Part of a small language model's weights.
Size: 3 heads of 64, MLP 512 SwiGLU, vocabulary 5265, 5.51M parameters.
Architecture: rotary positions, no biases in attention or MLP, untied embeddings.
Training: a variant of Muon for these matrices, 11290 steps.
Each number is 500 + 25 x the weight over the matrix's rms, rounded and kept within 0 to 999. Layers, rows and columns count from 0. Numbers have three digits each.

# o: layer 5 attention output (transposed), 192x128, rms 0.076, rows 53-88, columns 64-127
# v: layer 5 attention value, 192x128, rms 0.0854, rows 54-89, columns 64-127
# q: layer 5 attention query, 192x128, rms 0.0966, rows 64-127, columns 64-127
# k: layer 5 attention key, 192x128, rms 0.0976, rows 64-127, columns 64-127
o53:433540462535511502515494498521497497526531539491500497524496550516476490493499491480511528513467529512518495520491440482506484501519510495520485475510521486520502503478492507526511502502484517
v54:505469524478561478475451482467512511503522515488474488500500511505546516458470495516491507522519498531489490513440476524507520493523523522516500562537485494483501521473482531518467496502496515
o54:550482512532476517506509493522498477514499514522509525469498491517469507513462501547527491493461500500499502498507481519471508524474532481518499498518508520507500503512518501494497513488472479
v55:533505524464535497478542508484550473465521489531506523513497502507522510466494476463501489460523488504500489484451485505522529495518488502496460489541486475527503500494510472518523516473484448
o55:439527460465490547484527511521489537505504500530510508556479504494493507515508473529488534523487514521481492522534475508512507535477510499498518502531475507513547535530472521482501498526503458
v56:474492514519487482482467509521530509540516502508520471537520505510499484511539481462500462497516502472489493474533476538523494534528496476486483502465501534508455541492529480479479542511468495
o56:481467502466489473482504501468480516509457532520475508506497496475524510500524504535506475487525499510499490507501507514478477488472500527490527555498471529508498504467504517533463508498546509
v57:495498489526482476490520508499496540514497482495526495455501441548488544501494474500531541505508483495519485515489507510533521494502547501529497510466504492474507498478477472543468528477495525
o57:541489532453502462488468475490464499494515480491476511485521533497470506520475500504509496533523502517512505527494482527463513462493495501510531487541509515494517516534504505493514471481468480
v58:520525514504452511536552503491464458501538505515509525516488469510507454515520497485544541463491499479498500491530490495519490518486489493489469473458519473527477496508513488518529560489470483
o58:482515495466513475465505512522480494502491461458499504515522498495493523498539497467473533534493486524483523478480505536504453473506518511516483497538532471516513506477475486496448478525506499
v59:517484491491520477502492452504484528484527529508493512504474527522516484499556509475497478479537505502506498482516475509507473493491497529539460522529523509507461474477498471494497518535513445
o59:508504481542480511488494524501493489512498528472482510539513488494491463486518482541480523518473488502483488484534509460506542482516513522530507504530494491510532500483530511488515477521481480
v60:529517500515487465481505527503481513483495520448476534501478520552520459478495511508504548501520485427493504495525472474502486516499476526536503500518500505523494497502496529525496494502531508
o60:477510506496467498531502497529483469490490507522510518485523452524490507531540482520483500500472480506502490485516486512475503508495501506466450511487509498511509488512490489484525461532490537
v61:519482500491505476512497510519486506519498470498518524482525488523509485479500503481520506483546476534476492501493474490496524497502479490495482505518536512519487501496508503514459495487506467
o61:482525482480504510475524528503521481530511521507517512537474505493500480479524500504508534485500479466507480497518475527480506507504526528484509501501494493477517489490508494487517468497496503
v62:491518464494489536448490539421516469491494521491509434512484475516470516510515474501554536503510462506533472491516514503491550525501483486445509510494532516514482460510470544502468515444491509
o62:459449452490523488502524490526486495509475481511525514522504471478504564510517451491520466502497544466497487525447512519447480473504540509473491524485467521547506539515464484504511491471480522
v63:487493528501510512490518479522507463502491474526508486518509481480486511487553553485536482487459477464490498482501494462529531473472510464485436492498508495462452483473526492453552477493507461
o63:512564441503495510478497512491496535524491534507511470518525531507517448485519499512472498480537519506526459496538552466515500545536516511488509522503536484497532513502511514491513512480510511
q64:454496500470497523532498493466558473491540520444540494512567522520489485452502494459457560502468536465532484493535507476510526558455543528508507467504539552519452497466504525552536527495551481
k64:523517507473517487485511513514477515514508518480489497484498521457495502482474503527505468509502495486492492495504524484495510500467487508507493528512511484497487475482489485508523479481492483
q65:476500510464507517512492487482523498494512481468529494500530523510501495487499495458479523498509522493519510493486495501502506513503534502493510501495508526516494495497500510509488507498511500
k65:457524530368489512533502462502489491532555518418550474474538569470485466462466491499498536482480599494499532481517571449507510540488573553507470505492530574525431450436465524521567504510499487
q66:539509445536486478464535491470515516486487523529451508509487485514486507509485491564499494514495483501473520516478472508494506495491488501484536519485496460519501505517484497489497514482482510
k66:471472513566535476513539513537475516487486494538514501530503466492506510516496492480525538504479440491491510501491515551522524510508507475495485478493484468506491501522514501509500482521494532
q67:481513514479508532525493500499485506514498482528528491448504538513484491478521519499499531506506509536503474481504514508468482489556509505512496509492492536488492506534519487519493507492520483
k67:530489484527513471500490521506506511484467503527491485510512475500514491552497493470501500516501502499491509529490482490500476494525501493474491496500497471523528507541470498506493500563510493
q68:503481496478485566466539486544462534508478518512538501502491541523502518517502509510470532516513555498503525508508531487517483514532504494490518476499485495515507491527492481512499495533489515
k68:497505470504465482523477487502528472512485483503502504503519503506507503504534504542513521470545531525512536495497461496509504458534470477504489498502472493480485478478460483527478500519506518
q69:471463523479532509524469487465475494460491480510517483483478505532496529493528516496482529488509507511534499535508515505467514541468495545454497469503510523493495509500494501519499510479512486
k69:495484498443497524522508482508495541501505512487517483519515517486497491525486533478495526507511564522529511547514524474533526489506518503478525515539519502479490490473475476526487499536505480
q70:481529482511486501495500522494483532498475470521499505505475505506507527497522512520490538507509481527507491514477529504526491526499474525498494492453468465482457492528523487494496490486505486
k70:470474491533486501509494535494472513470490492528507506526487518495548507512520492460513482534499454495477488526511483485531478492505501517509499485530508498482491481537473474518499479569531478
q71:539482498498504532498493497485517509507475517522472520517504520515541500491483511522515517494535483506496524520494496494515496481560541473468507496472489532460561509482522507478484512507457494
k71:469484527513486509489511502504493499493465482527499508505501491530476496529521505465513492535501489506508520510471520508484481509546475482454489506454517488503491500496493491525475505490493514
q72:521511509518530480519541518548499512497537505469483501458483475496493489498518505478480494524535509542524477461450502541493474462516495505487481514520493470500506510515490526470504501541471522
k72:528522465540496493505478470518542514490465467537487513499492537485507462492522521498473485487518457531503485517491459537469484455528482481460542486524492513449543509505520489493519473520489484
q73:504503470510497470500460517503505507492495497481452488507493507514499510535518473539505482531497484486501500499525525500497507517484474494451508501473464482486508503511495503483517521499532484
k73:525507466547496503509478489520511506480510500517508474484510458517480485454470504501520511522488478517533480504520488489520532493472497521507510484503509516485513479521493528490540484494500490
q74:513501502503483505489483528485497526520493490537545480479481493520486463481524475495508480500452476459475509510467494460453472506509479499479523518486496495509479502518534511531497496507512518
k74:487494523537439512496500512467456494535464470494486528492459479508464510505489479508523501535500483525505509491493504471487507489475492501507514516496520477511531479491493482495517464533453492
q75:510436501512482471518509496475534535479506509482548490487486520534487492470522510534482509487520504520487511513491516519513475523490508478487516463513548504508504503517526507516512523502488524
k75:497514558467488491504490518497516504459499493453488483461501502484488525496483497494564498470526502515500539513464464498507531513509483493526493515503487501537490503529467499486524465501488469
q76:518530494502475530490504486522452526561495478519492471551481552495497493525461493515483538509524494503489479467531492480494502483550506484530496518465497468509485519532511497525501518539524504
k76:502507492524440509475442496498498482494490508499507502502516474512530465480523541517489500517508523492494507486529494481526455481469507506511487483474522478500492481505494501530468493541586487
q77:504466495502487492503479498479543520467495488526528471500493508562480490484532442510550506535488504466465502516534494545507490496478474509491498485490494487445517495449467506515515536437520462
k77:496489511504533502518528495494478529563514506498494544565455503480485486521474431470533519515498478510516526517485541496522523483513534504468500502496526497526509487526486472501465470502484513
q78:536498495505503454511489524497455503544487495513470498509484449477510470507473500549503492514503463517478508530469504451488488511534470517496523568503517469489501516494516508499536534491478521
k78:545483542526516479457498477543468474486469501513482503515489496473466513493485526526482509511527473506498509479494490531476497506484462531527520508506496503494523485505495522491484465497506471
q79:530498469522503481508498501556483463504517501477506509495494542502490505507510496475489528490485466511499446522516491522479479479513497483519505493464507529465524505521513490467510499496459488
k79:463491520529494490480481518468522496493502505516508539527472468508519469530556503474466465484491467503491490546467520492499483508497522506514507504488484495489501512519522465463512490513511500
q80:495505473459503527493485498487463501511516492495505515490503540524488496503503520539501517495499512515544473533526513485483490500494466509507504493487529494496489497514504523497520507498472520
k80:490511534436501476494499518501500479494502479457492532526509510483483486474486473500509487504510533517496501521482504478514491502500520494504509539495523521493466451470474492534528493503517517
q81:462529470497472490483486468527510485519524481459480522478524476502487528541504464493513486519520476495508489513439508486499537510509505482513489512493506525532491475519485483469510476508484510
k81:505552490480511473491482482518510508517529528515507497463473512537488479486485500514498474513473479504460505478487515498502522510551482489529509504491520461460445479487523515474508495529500510
q82:489494496526501499519504515484506512462498512499510488508497488494473539473511515475556465464506495490498524523506496497487511498466464484492459495485502488471501496475502472504522476495487488
k82:474478499492466510491505500500482520500528538517490511485460469513521528488498505511525481486525485472476514483487513484508503492483486491471465511478519527508473521496499510548518568499518517
q83:453470515477485516506497505476531462531523492481509520515468500499525526508499523502489499500506512519538512472522466475510542500506488489510462509500526495502496458485480493492506503532524507
k83:484523514493484531514542485507484546492521514446525497502494521489516498477491489529483547489511534488519490485497486474519496519517523482497463508500509515501476495475507531476529507488482501
q84:494508493500492534516528503511469486486473500445466508484465487506483514528479489482501521504493482534506502498543466463506467514498518496527536487506497480490514515531507509485517519510507479
k84:474481535495530509508515489543523508486467504495539518509506521498498477473492516471502513528453507510497502533517532495510489507485506501506551503523477492479514473494442495485493521484535477
q85:485521538478504477521493496525469515462494538487535502500517508492487463503531501489496499516533520507494534500469468484512470506525494535524486514485498577516483497488501512504479514493503462
k85:481522487439478487544471515501528502497527522491523490509500496447499520498553487521495465497501529478471494503507508488513503471484501521525521476521510536513474530488528512503520473550508476
q86:494508530521484534536451470473546513496498471479503478485534542552499478516520519529511539530515481449480483499519503506502490508485495521504495483515484531456482503501480475543502488480500501
k86:500476523485513493522484507520514493495495477493509523514474496509498491502483479466520480524520535475489497486476521480471488511470505501477490514454509508515488476510476457471488466479538489
q87:474505520509484504506462502510485433487498503484516519492479463494478513518492466482518512476487496491492473490454469481460498518511494512505512500507480493475520518514521507513532514517460473
k87:511507507512519499508508498474506513514491519500494530509481492495527518521486531485473513518504470510486470488452499483520482447462448507493507493501460496460485521499473535470514543536502479
q88:533480470522516494514513545507494508502510527517499461518506478506479476509486515510515479491481474513493517489506493518531491499515517473499492525500489495485512483520498512517487518498507526
k88:499494509527490493506489531536528446488469491536477511514493521511500545499487516522512484500497505526513499498495468498478484504499512512513501463493485496525544500514518511506501505493496512
q89:516499511466496474524463501477488456515531495532493491560516521480548516471452498499488482479503514491484493485497503505495475490489506516486504501555499524516528501515503548481516471503461493
k89:504517528461494488554508477492462499550484501490543482475518520473477487514486494469505527481508534500493467484491506515504496530481519518503493492507512524486477509479501537541501539445496513
q90:485546510522509490504519523528510474502512487519501562525487499554517517467485538504541477477534524474486500487517481496481480467490458524471481459498474520495534511451499502484519517507472484
k90:484515467512507449536530502486529501491494525518506509519458506460476482494517507504493519481528510543494512471459499538498458481490518492475491495501492522481485513487520466483481505514517549
q91:480468526492519484486529478494519504518485495512461479496441498490547496496535498493489464462511504469496491479469511491488489483493478518501498500508505471540473499477491503498542486510472498
k91:528509489475488547484505516517489499478497547483513538503524499461489483486505502506488493490505494528469474483496467450495516498518537512470476511463517504483492481521463511504520508515514491
q92:492480482488481506504501534501523513522467514476449512511484520460505506514508514504468482510513484485487497514478502474475498497541473530474511519503533484507478496480530450475475503524543492
k92:509486532489463531492525489488500471486512497492531527511487495470484436455496500502490495507493501489532468499495511495492520503493475535532487501494538522528500488485494505489516492568490487
q93:468502475513498532523472479494513515488495506493482504473546513507475507489519480514496486495488507502498478502479497489478500527502515490522523522497517535469505477483482499507493505490538494
k93:482494509463507516507508499497507426503524499472494474525498490494495504484467504523521498488507562467503506494488495468496474535487503513482492503511541501513528490460489533485542528507502466
q94:468478479501457500454493484517485491521496507525520452503513496513516495515516497499514521508494486488528496496517549503511497549485500512478489456514513496499498538535519494518514505505516465
k94:490470523497494506499512510472502494480489478493486499466520533551498498489506465475528490495530513545528494500500503499507519479469497556507503485507500493534505487530487479534483507518516503
q95:511456516510518515504459451520508538510478492477496481523511485488483502498510499489500502563516477493500499473473504521483460516484528468529458513491510521462522468521509498489524524509514517
k95:522472536547478493469483470528501514517524528542464488503491498503552503486495510503524507463486476519518547510492461470474520496468476506486499471480508491503529513523479498505507502504514485
q96:509478488521504469487481516481470505445496483481519470512511493519510492498484484500512515519552516522502517475505468487513518526549506506489517529491498455505500503481515465492454534500455515
k96:506541512523525517524520502490527504531486492496515476535514517509515513480469574500516474473476488497486513483513488525498517500533486478491500506490447510529496484488477549480476505498538518
q97:552520506500478478504518486496490473475514493503511453507500512541478508487469495485507459489489488466474522486516480496512502473483489471513513544530491466493482533482468451479493463500493497
k97:514481528517525472485534486474509526506507497497506507503496489515494498466477513511509500503496487491470552486520549500516482508501505470533496474508513519481491554490510494534519515500507530
q98:488470520505473516519496537473516545484488449468520488462509488484520502520479513474527488481519489501499489505525461485522492501509511531497449496512521495510481456508470496519517500513522524
k98:502562515428457514504492502528506516518529527462514480474510498489538465481496499528502527475508522494505545468504512482516552499491533529530458484504513513488465483474488495476466528496502496
q99:493477537491499534515460502501478477515480486473538494495533486516486490512488492500465493528499485538485526484531517504535518496527511524491485485515533511507480485441501464517485531471501484
k99:485524511469492505514473505541513493531520490501522473498447504482502483475508504528495474507525530501504491509557486488525533511514492497504493497460496498471514498497495478518477495536514531
q100:502486504508484521535481497487512503493524473488518478500524497518515479499473475533477534526517495441534508513518488467510490547463492511508491459485511529486524501486478497483498522489505506
k100:517476507540543482502519548515496492494488478539480530505482426460522495502486508496527506485492429507538523521469509532512484506513502518513521468503500457492510501525524516487426460496513516
q101:528493473503499489496508533539515522535478512534475484466481465453518518526503528504523482483496475512515474504519523537505472497532487468468503489487491470495495479482452502472494503512514504
k101:541512462572503487477492513497503480499455508553458500518478520530500510504489495522507486532515438504512486472482478513490530479492476480516485499509478491462510524553545467493452483539475461
q102:488474492500479511465474519494509511508520490463463528511485503503526502502490485487507527490472524509498476506458509449489507498497549521521472476514513483509486469512461525486489481488508514
k102:540496474528460516464468502534478489477452547541513505499484445512501520526516492451531491477495455482513465485516473493505504479527461493514482520492501480504494514505500479480421496511503485
q103:508524487527498505520519539452491526500468447511448511521515490518495502490464482483499478515503503518474516494507471466505496468513493510482519534515492491537540530521513497533519490439539512
k103:525540496497516491502492497518522505485514515528491499495506471470543485491496504495469520498490510481503531479482476524516492501481476489524548479496494483546509480486514500508488510487535547
q104:525505517473491517448505497557521478483510533471534436548481517508537496475500554523489505509522494493447481479493469553503485501482506503483543478526501507467491490482518504489497516564541486
k104:537429489577507466526496491534484557495465496542473545541512510511493468497510533487508482513498438531483491514508476519494483467516478490506498471516486489469555531537511499457494479525530506
q105:511500470525495467505474503504511454488476477512515513518486461519508512503520484531480537494493467509503480488522504493502506501485486525518505538531485471504539507549521475494536515458471523
k105:494529513522526466509502502523498506522522489505507497486465491480501508524476524498498495476492539495530490506500527489512476516525516515543528516505492508492471509501470490467503427489534469
q106:489487537476489541521498477529473513508489531546518498493537522484522532448472524525477532501514512519531504494489532537474481518459541503509516495516494531511472482513484490516492512536525528
k106:488508479541499516486480512491457477494479494525475491496517490505527504507459543512481521523527474510530452525507486504463502490481514478479499487528494498495526527515505507519482476518514488
q107:509478519483533523496469513456524514489507480485481524501480501482476473472482499500519463522487474484545547507478526486489507491474476502530487498557502522490487489496506506533470515475529504
k107:523529491572482487451490511513507495485487518566450524526491470483517535515492478471515481485481452501545529515477467507483515495523517489500481467491461450500514488520535469479493493488505486
q108:499492501530507485530488497496497498495486471516492502510477486473494499492489478478476445486518477493472456503493474489517496494465497496493489531487484498482495495492513489501472485451508520
k108:479454490488483505504474512510460547475503490503478484516448471509482496499494498504481473502501494487496482521507481498491550492504511494503515510501511489479528518494515503507460485481490501
q109:528509486500488500493441473447520487507512508510518533512548520469426543499512526516503466534504492529499500474461469502483476483484490470501512481476478451501502508504505493481491481534573539
k109:481487528474515469531448492492495524537507491497460491517523533477460525499489496527541472465514538506521516497474529491549485503529508474521529518516542491503509481478482512498516540538532554
q110:493516495478467502536495504487533493498491484474520491491504499493515526463496474500480509534482508491459490505512477509491487506505473524486473501505504525530489480490481513535480528536508504
k110:499536539556467490511519516519503486486485497547500531515475471494515484528509486476544498483551442537483503494492482512494514488509482498462506505545489479494489525515494500465475472531502505
q111:519530491506490502485502522518416479475465525524511532506540456499545489489561494483500469502492475533497457502485498466517478483504533538531496542482503500530540481565471505516526480489469532
k111:505516489460500497501521503525482475493490482519504465487500505521529501493455521500485489514526535496487494502515477496493473455514519529512514537513535515492520495484519532503491508512509482
q112:474459493468467527530486489464508500528456498515504504476513483526471527543505503510494476537495524472528478537518479475463518499488496490489522459480520508511492509492504511511520506494545543
k112:466467488552502489481502508498462505504487514520494493521511519494484516508504511503495534518471488520500493475468514529521506473490466452514516522504502468535512484506486488486466483511491514
q113:504498551466468513486482480466439534470495533485536470511487574518543515490462514472499503491490491517458531505508523485531487501470479538501523483498535485496510471497533515488535491520505517
k113:498496487590536486518500519495511529482500483526503535509500467527535498527483489465510496535500488503475466462472484509498504476517492467505515475497497510448519556508514493505456509488481522
q114:499501479506521482491485524496499480472501512500536466516458499480512479507487531547519480505518493495499495494473493557496486491517478461486464522530493496468487471500532531520491456471506522
k114:493482485479495496514507519494509525533447494485495496515526543469474530442464530490516548472508534504511478516514514503516508512510529543479475509484529494491515502510494525526486495484502485
q115:540505513453485492448491512504502512518497500492499512521512525510489496500480487510488485532478474523507519510476495459455475533542502472505502516508538514521525509484480552502467501499508490
k115:536467561540476500479517510497501495493493491501505520487493499487513482490518495546497494493498493517489509515500497500495488508477482524518530507496471504474493485495500524500495475511458514
q116:481466473478483486472499502528489471515472472517453481498514515514532526536474530503502484485518488505471510514493504566488483478514474510533541498502502511517542515514499525471469541493510499
k116:467505482454522502541478504521495474499500518485517515448512499494496462473488480511464483488485511481499497478481528447510535524478498522526518506514494519508539492500474479520502511479521489
q117:461488495498513497488509478526488512524488507532495475510518472474503492511505515487546502502482511491515461505513480507541517547475495502485499485508525519538499468508503501468471485504503514
k117:498482516538514502494457503494487506487490479505489474521504453534463526500503518513462489501488468473447508516508454494491536471475519533479488478505521492546511516501550515484493478481488517
q118:487505487487446494503471524528437474511502518474484506503555467527503485504520503488490530503484536518512513493521495452471512509479522528520470475488533515514512474471473509512519503471539487
k118:529512466588491460495504560517491470465452486538472489513420452548497521511521511481493454511521440479484495493490459533515453476483447509504528540496481473515565485551511507505473538523518525
q119:512470460525493492498507481476498523467493489489476496494509504490477503544497465490487461512485505474521462474492500494454435484501502511506505529483476451501527519487515479535502464479491504
k119:482486510482489523476492528535477474525504479516507509527479520512513446500491472488498513474493511543501519505474500517494507473524494490502538489525530474504485473482491506512500500443510484
q120:520461504503530488484526488526541477520501480492536496477501506521500517495506527542489544481485500484520523497420493489496479540467537504509541490590533474495497518495493460502534447483497524
k120:521453482514518473498493494502533470510484484533463482516521488483528518534538505511495528487508478497484446482476461573482504472528494486503502505462465495503506510540491468474518477507503470
q121:505497497497483503475507498522536480486492536496490491462516460476497510487498487487497540499549494501539465487507517531488496525500514517499542473506466498461493521479472490484473494513537480
k121:512497456496508536498514509493493526503472509514475532480511510547524484520501468483501467506481463514523459519486515492509523496510458508486522498503517513486480495529535498497502489512505461
q122:518479507470496489508470510518493481527540488523510539499518465491514488488501503512536549468504503489502516519458517513507559516514520519498488507484503490488525531514471486535494537510456523
k122:518533485492506492496534455511492487527478481486499486459520521520498511519470496507499539471495484474517476500517507506465512503486509499498493520481473520501475481504469479493507497507458505
q123:461500518480498511466527540519501517490516485519508505506489455514534477501488469494518502475503468507493491503494533510456488508501485499470482511514451494531529496491494520485511501504495459
k123:517503498491472534512500511482479516478513508487531518487511499503494485521499509492484531512519487480513510522512486453485528517472501508478544454518496527490471453495475503457492472500508503
q124:508461491513463522504524490469513513498489506481482536500503486480490524505486495500489468475495470505514532507479491486505510521511522504468501501495513476538508511505522492535517491495450486
k124:522523514473477522468538498541497487471516495506502493484488487539504497488488491508463494488509526527548512492510531507505506468490495507506494473512508457464471500510468500513497538500512517
q125:505506531480510524502485482504526482505468519501530470512519494485500525472494529488500528461513513477532520466495525481543502498484507486512472515501493512480466493518555485524522508509495497
k125:524512485551464496486501503511534512481476512566452545502510514518477524488499500484504531510465496497485491525472454500484451476525487484535494524475488497488507513546532470485513496483506520
q126:504505515514545505485520514491512523468449527510490507542511498528482510532477475522476520519452523487539473474517509524499533489481500500485561524538504520538463486488510483515519485462504492
k126:465539506460474497488461528505470505480529463459467523513518482478541524483540480497522519547491539508513483504505475505492484499501525507500490491449516535515442527482527494496496460481499498
q127:496522513514498498489478485483508485516496504502476509493508495510503502540488509496488486527508481490517511516456470494532518522510470503505491494510509532474541495494483514534529511498502510
k127:490489529492545478503494520501494499470497519490507514494522521481495530514471514502498498500506509450491519484513500475506504509511492567491493500501494480483536507496498512511501516477506510
v64:488534534537514490505513512493532532451542546513532500519507508534464535499488555519498506471450489488494491483503483506462518497480506524448532476460501483494502502508523489496480495511519476
o64:496578514551512528512491484509464497491553543476498531471529484472464455536485494496467506529493471519483502475487509535502492511504420465472536450442512466532474498541492484495477550543478451
v65:488519492476507497507474484521419464515476528532528473477482478527525483466481473502508502518487506457540506497519534492445537504524479479523521434510495491505498505490490465528519506509491493
o65:473448446480502503485474527509463438499504486514483481491482448527541484504502451527511499500527513449546467448480512521488515533535536506468491511503507532455514493491523483507549507458436471
v66:515517481482476512461467506541476503513542516518493527544508511480489478440487485580514498499550450487522485511491538469540512482480477481483479493494504534512538468508506507516494501440506541
o66:469512469550480541460593472484463544498495489552511562506501476530511471478535497463459557542541520521502500487477510472487536513488486438518503522468455574514498498446502506532473546491551486
v67:456507469506529460537529492521511488546532485470494500507486504519463478558521464466501451498455502502474477521496488522488454546502479479477506497534510513555489486465499521529495480503526546
o67:486516507495525482480471498491480550531503512440527547466512521514415505557478489502516507505490488530489476499470503517488483510539503464510468529538490514569508488459493512485490490543530502
v68:440456511480501490519550480480474494499532507494501463479520490450474526542527524537499503494563485476535508485514470465498538486487533511508534508505476513493491549528455439487515500513494503
o68:502483482479483495500498495550483520536545532521455418521534513411542530518529520566500494496523459526495507481495497467496495520523561492524481511492515474460504515530518540474468486554517513
v69:505491518526511483558483516492511531499507489444483502474486487494512506468524503505488555466500532502483508469489481496460534504499514473478428531538470480461557474519506526502485489489533504
o69:514485498498542530490443491469546507466491473497496494515508505498491502512482476508429525440507478498522512501514490505495515508427515472483498531497463501488477497582545527489511426492501517
v70:525520471502495472503513515506534447497489491501473520470471510544486514491543537488507491520489495448493500450491512526473461551501503499439490511499546478512466532524480535477497496481490499
o70:514492497519498447477543462519467485547460534449480513459466556531518532505516519473503506520482497505493487500499506491512494484484498462523511472473508446516482477486492478490534494515546511
v71:540556490531491533496521521502517496516503488503477518514511500456463492507516465529511464497468511482473507474486480495527500520513540491520485527498468529459518511489508518491525546472473522
o71:480441498525484548537508527506500510496461480474452504504477548537466553509457523487471511526525484471508540463503505537543510547496479528516523486520492506492471469491526472504443528477494513
v72:521445493492494505496497485465508527477517523506526508519490511478557529478475534508508510530474531505517517502492480510536498490503491480471512499527506506522521541493534500499495468491509473
o72:522491499472469549515496457517491550505551510526521489455490515456497497500545521486501557518503526543491514515454481486520505456510484452500521513491497448508516510486502504483481448515519501
v73:501549442477539514506529449493527578461431518486468512510482509500508442490535539501480506491508533484492502497581502523481531486473474452488522502498481558519484483483530474500508460487509468
o73:471508455516486490514477490428530535490447480542470495514560494506461535506513531537514499516500489465547504517494474507455490524520478547478515461451531486499471538437542520530506445515529473
v74:492532487531452477529483547496468537512479494521549504474548508571506501469491545505497481484509526507513491541507504518502487478506492518511494482474512476525501493533546511514510532475514475
o74:491491426521454502535521483563494521496516451474502525449545514534506498519540411510488468516494520465489490540515534572479456479503456507526522521472480473461473497506531488494491534463511493
v75:480503500519480495536467544525507429528498462501533532526525477518508536563538482489507541548462517485504491504464468496493475480485511488454510480465485526493532462522505445492523439516490518
o75:464462511525505499515475498510559471535476467487486515486507491498566477500510500562467496548499523535517464475482499513485487492519506489510524498495505556488512435500507460479482477555522483
v76:515487520484549532458495476468475513461530496508509493508524508475495500513513433441463503471493493491475483489479469492519538521494494491495491535514480475504490524502487562482499512521510496
o76:523473510513551540493501538540519526460500530484506481529490510481533521500485508494458489448505495439510506506522476527504531515497512506484519503519511485523493503489494530532484531544510498
v77:457428463502549499494485506545485461498511462532539485520546513486522475484507498485460499495496486503527538525524468536525526500483504526535507545525490495466510463478470527527492504540473490
o77:485507492515475482487497516525501523459477524540542520485510530485549461454514555500523500452535479520478534500521482530476503513517478505526466482523507524498480491487498525507478497536503488
v78:507463532505449514492505517488536544509487491487529494523502536502532497495533490558539526512527494505470476436480490487509482529498513486444504503490547528553500493509500458484544508490512525
o78:522460508536502521491583515429534548546513529517538498525511473514519527536515468547452548557528481579528482498468518513527513530499533432536502499495535506544507499515483498479483480464493512
v79:479572474499514455487517484509467485462545493475489475478469476524513497530460436520453477513558519464530464482473505487497539471458477444481508515470447436451479465482502544489495532487511526
o79:535556511505508498538455487568500494446493522481511460513517485546519458520477477477437515524506542442450477423503524519502493490474544500479465521516459493504506500512533541504497525536461494
v80:527513445484513503511515444465497482486522530518501508476514538559520467486516489475476482508475520471542506532453507484471466493524450494471479494477511496485481542508479521506487508505504548
o80:467438492511514526492503425504501495471509535529451476465474487578517502538512530536451489489503476437515511488471499502479542513499480497483495455463465488543511485508491506493523534520502489
v81:500472440467515512491501527550518491525527449526504534486522521529496483470497511506516470515443510486494508459506431520548526490471503544515529506465515463502472516476500512523517463476489502
o81:524450481501527504536495505540480516483550490511505502484526577512521485456467553461532536499530494496467528416516469542541476432517507498502509512466514517484498467468477498516495482489516519
v82:466500534479511476500504521508487532487510500512495492540536495500529508481486526514486490520506475493500492511491456491467543468467498519510490508514502505479527510493473512486538515504541520
o82:478474512496558454528513523475494498457506470523518505497536457474558500517498482513507517501512480456476495483522486494475470493503472502487486476489515582495506511526504551478484522507468535
v83:466473489530523451531536463475510488511466469500490492469505482493514450495497487465460506504480513451508484493491487512496488479465491467505559518543495487537477527504470489549500439521503499
o83:463484525477471479489489482475553514518493491452484517448501428496507498511532525526542467497521502490488471491515508494492512497504521439532477505539487468546471539502495522501526448556495492
v84:518535532469510529504534538490483539489519491481488529512514522515476511479473490497519534529505509488519489492492492502481517496524521486517540532512492500546479482461549477494496550455528529
o84:463456521527457522537470517542470526491543458497487514529498533518566523509502470483516534505543474474489519491523466518533480517528492474478547529505483482496555498489500493465529526447473499
v85:502528476524452522491520498527526464484522505500515496456509494483535524497479475496484498499517510508501550488503477474505514487471517499498497479517512509500483497512454525466506555541512571
o85:497495463485511511488529511526508507496500495473507484505487440514548519497497512519470466535507488449506488494516499512505513487480500458528544478546481540501458513509492494471452496580544532
v86:521515486541496475487503481498511513525485486461553460525477453522436491460479539475477486486478507512503480498459477499455516537498487487473493504475494505455498496520509538497512505501539472
o86:498518497556508465481533522517507469480492496399543492483525473489466498514503463507507551501431526482476507529499470437489549474479486547495511451473511514539508495522486496498511517498498457
v87:469510537485485546467485494495481488479480553506517480507497493506518512508508504463504504513492464487529488491478505518463472506514469482503444463518507539505516494501488496510521534468529476
o87:484511518469482522482478495481450502482441532548506473472485477487487524500537471489514559506494471467526441505448482513486509464518483500463489435458519530516459461520468493504504546474516512
v88:471485537527549534456526506533479478526495505491527507539517490507458499545523511458464528487521506493476507495512513472514527472516494516489532514499515496523516493525445476511492511504442512
o88:492507477519480497498510530544472530517498516448465481517506478482533477498515538505544479491544455504514499539513470517536524502533480477524506494469552500475486488527513505523468514532469496
v89:531532537480512502493518487511521512492479561524483508503480527509505498496480527547493531549508487519506480493503508485471506477470501535515465504534482517465518484533499499463499479491477537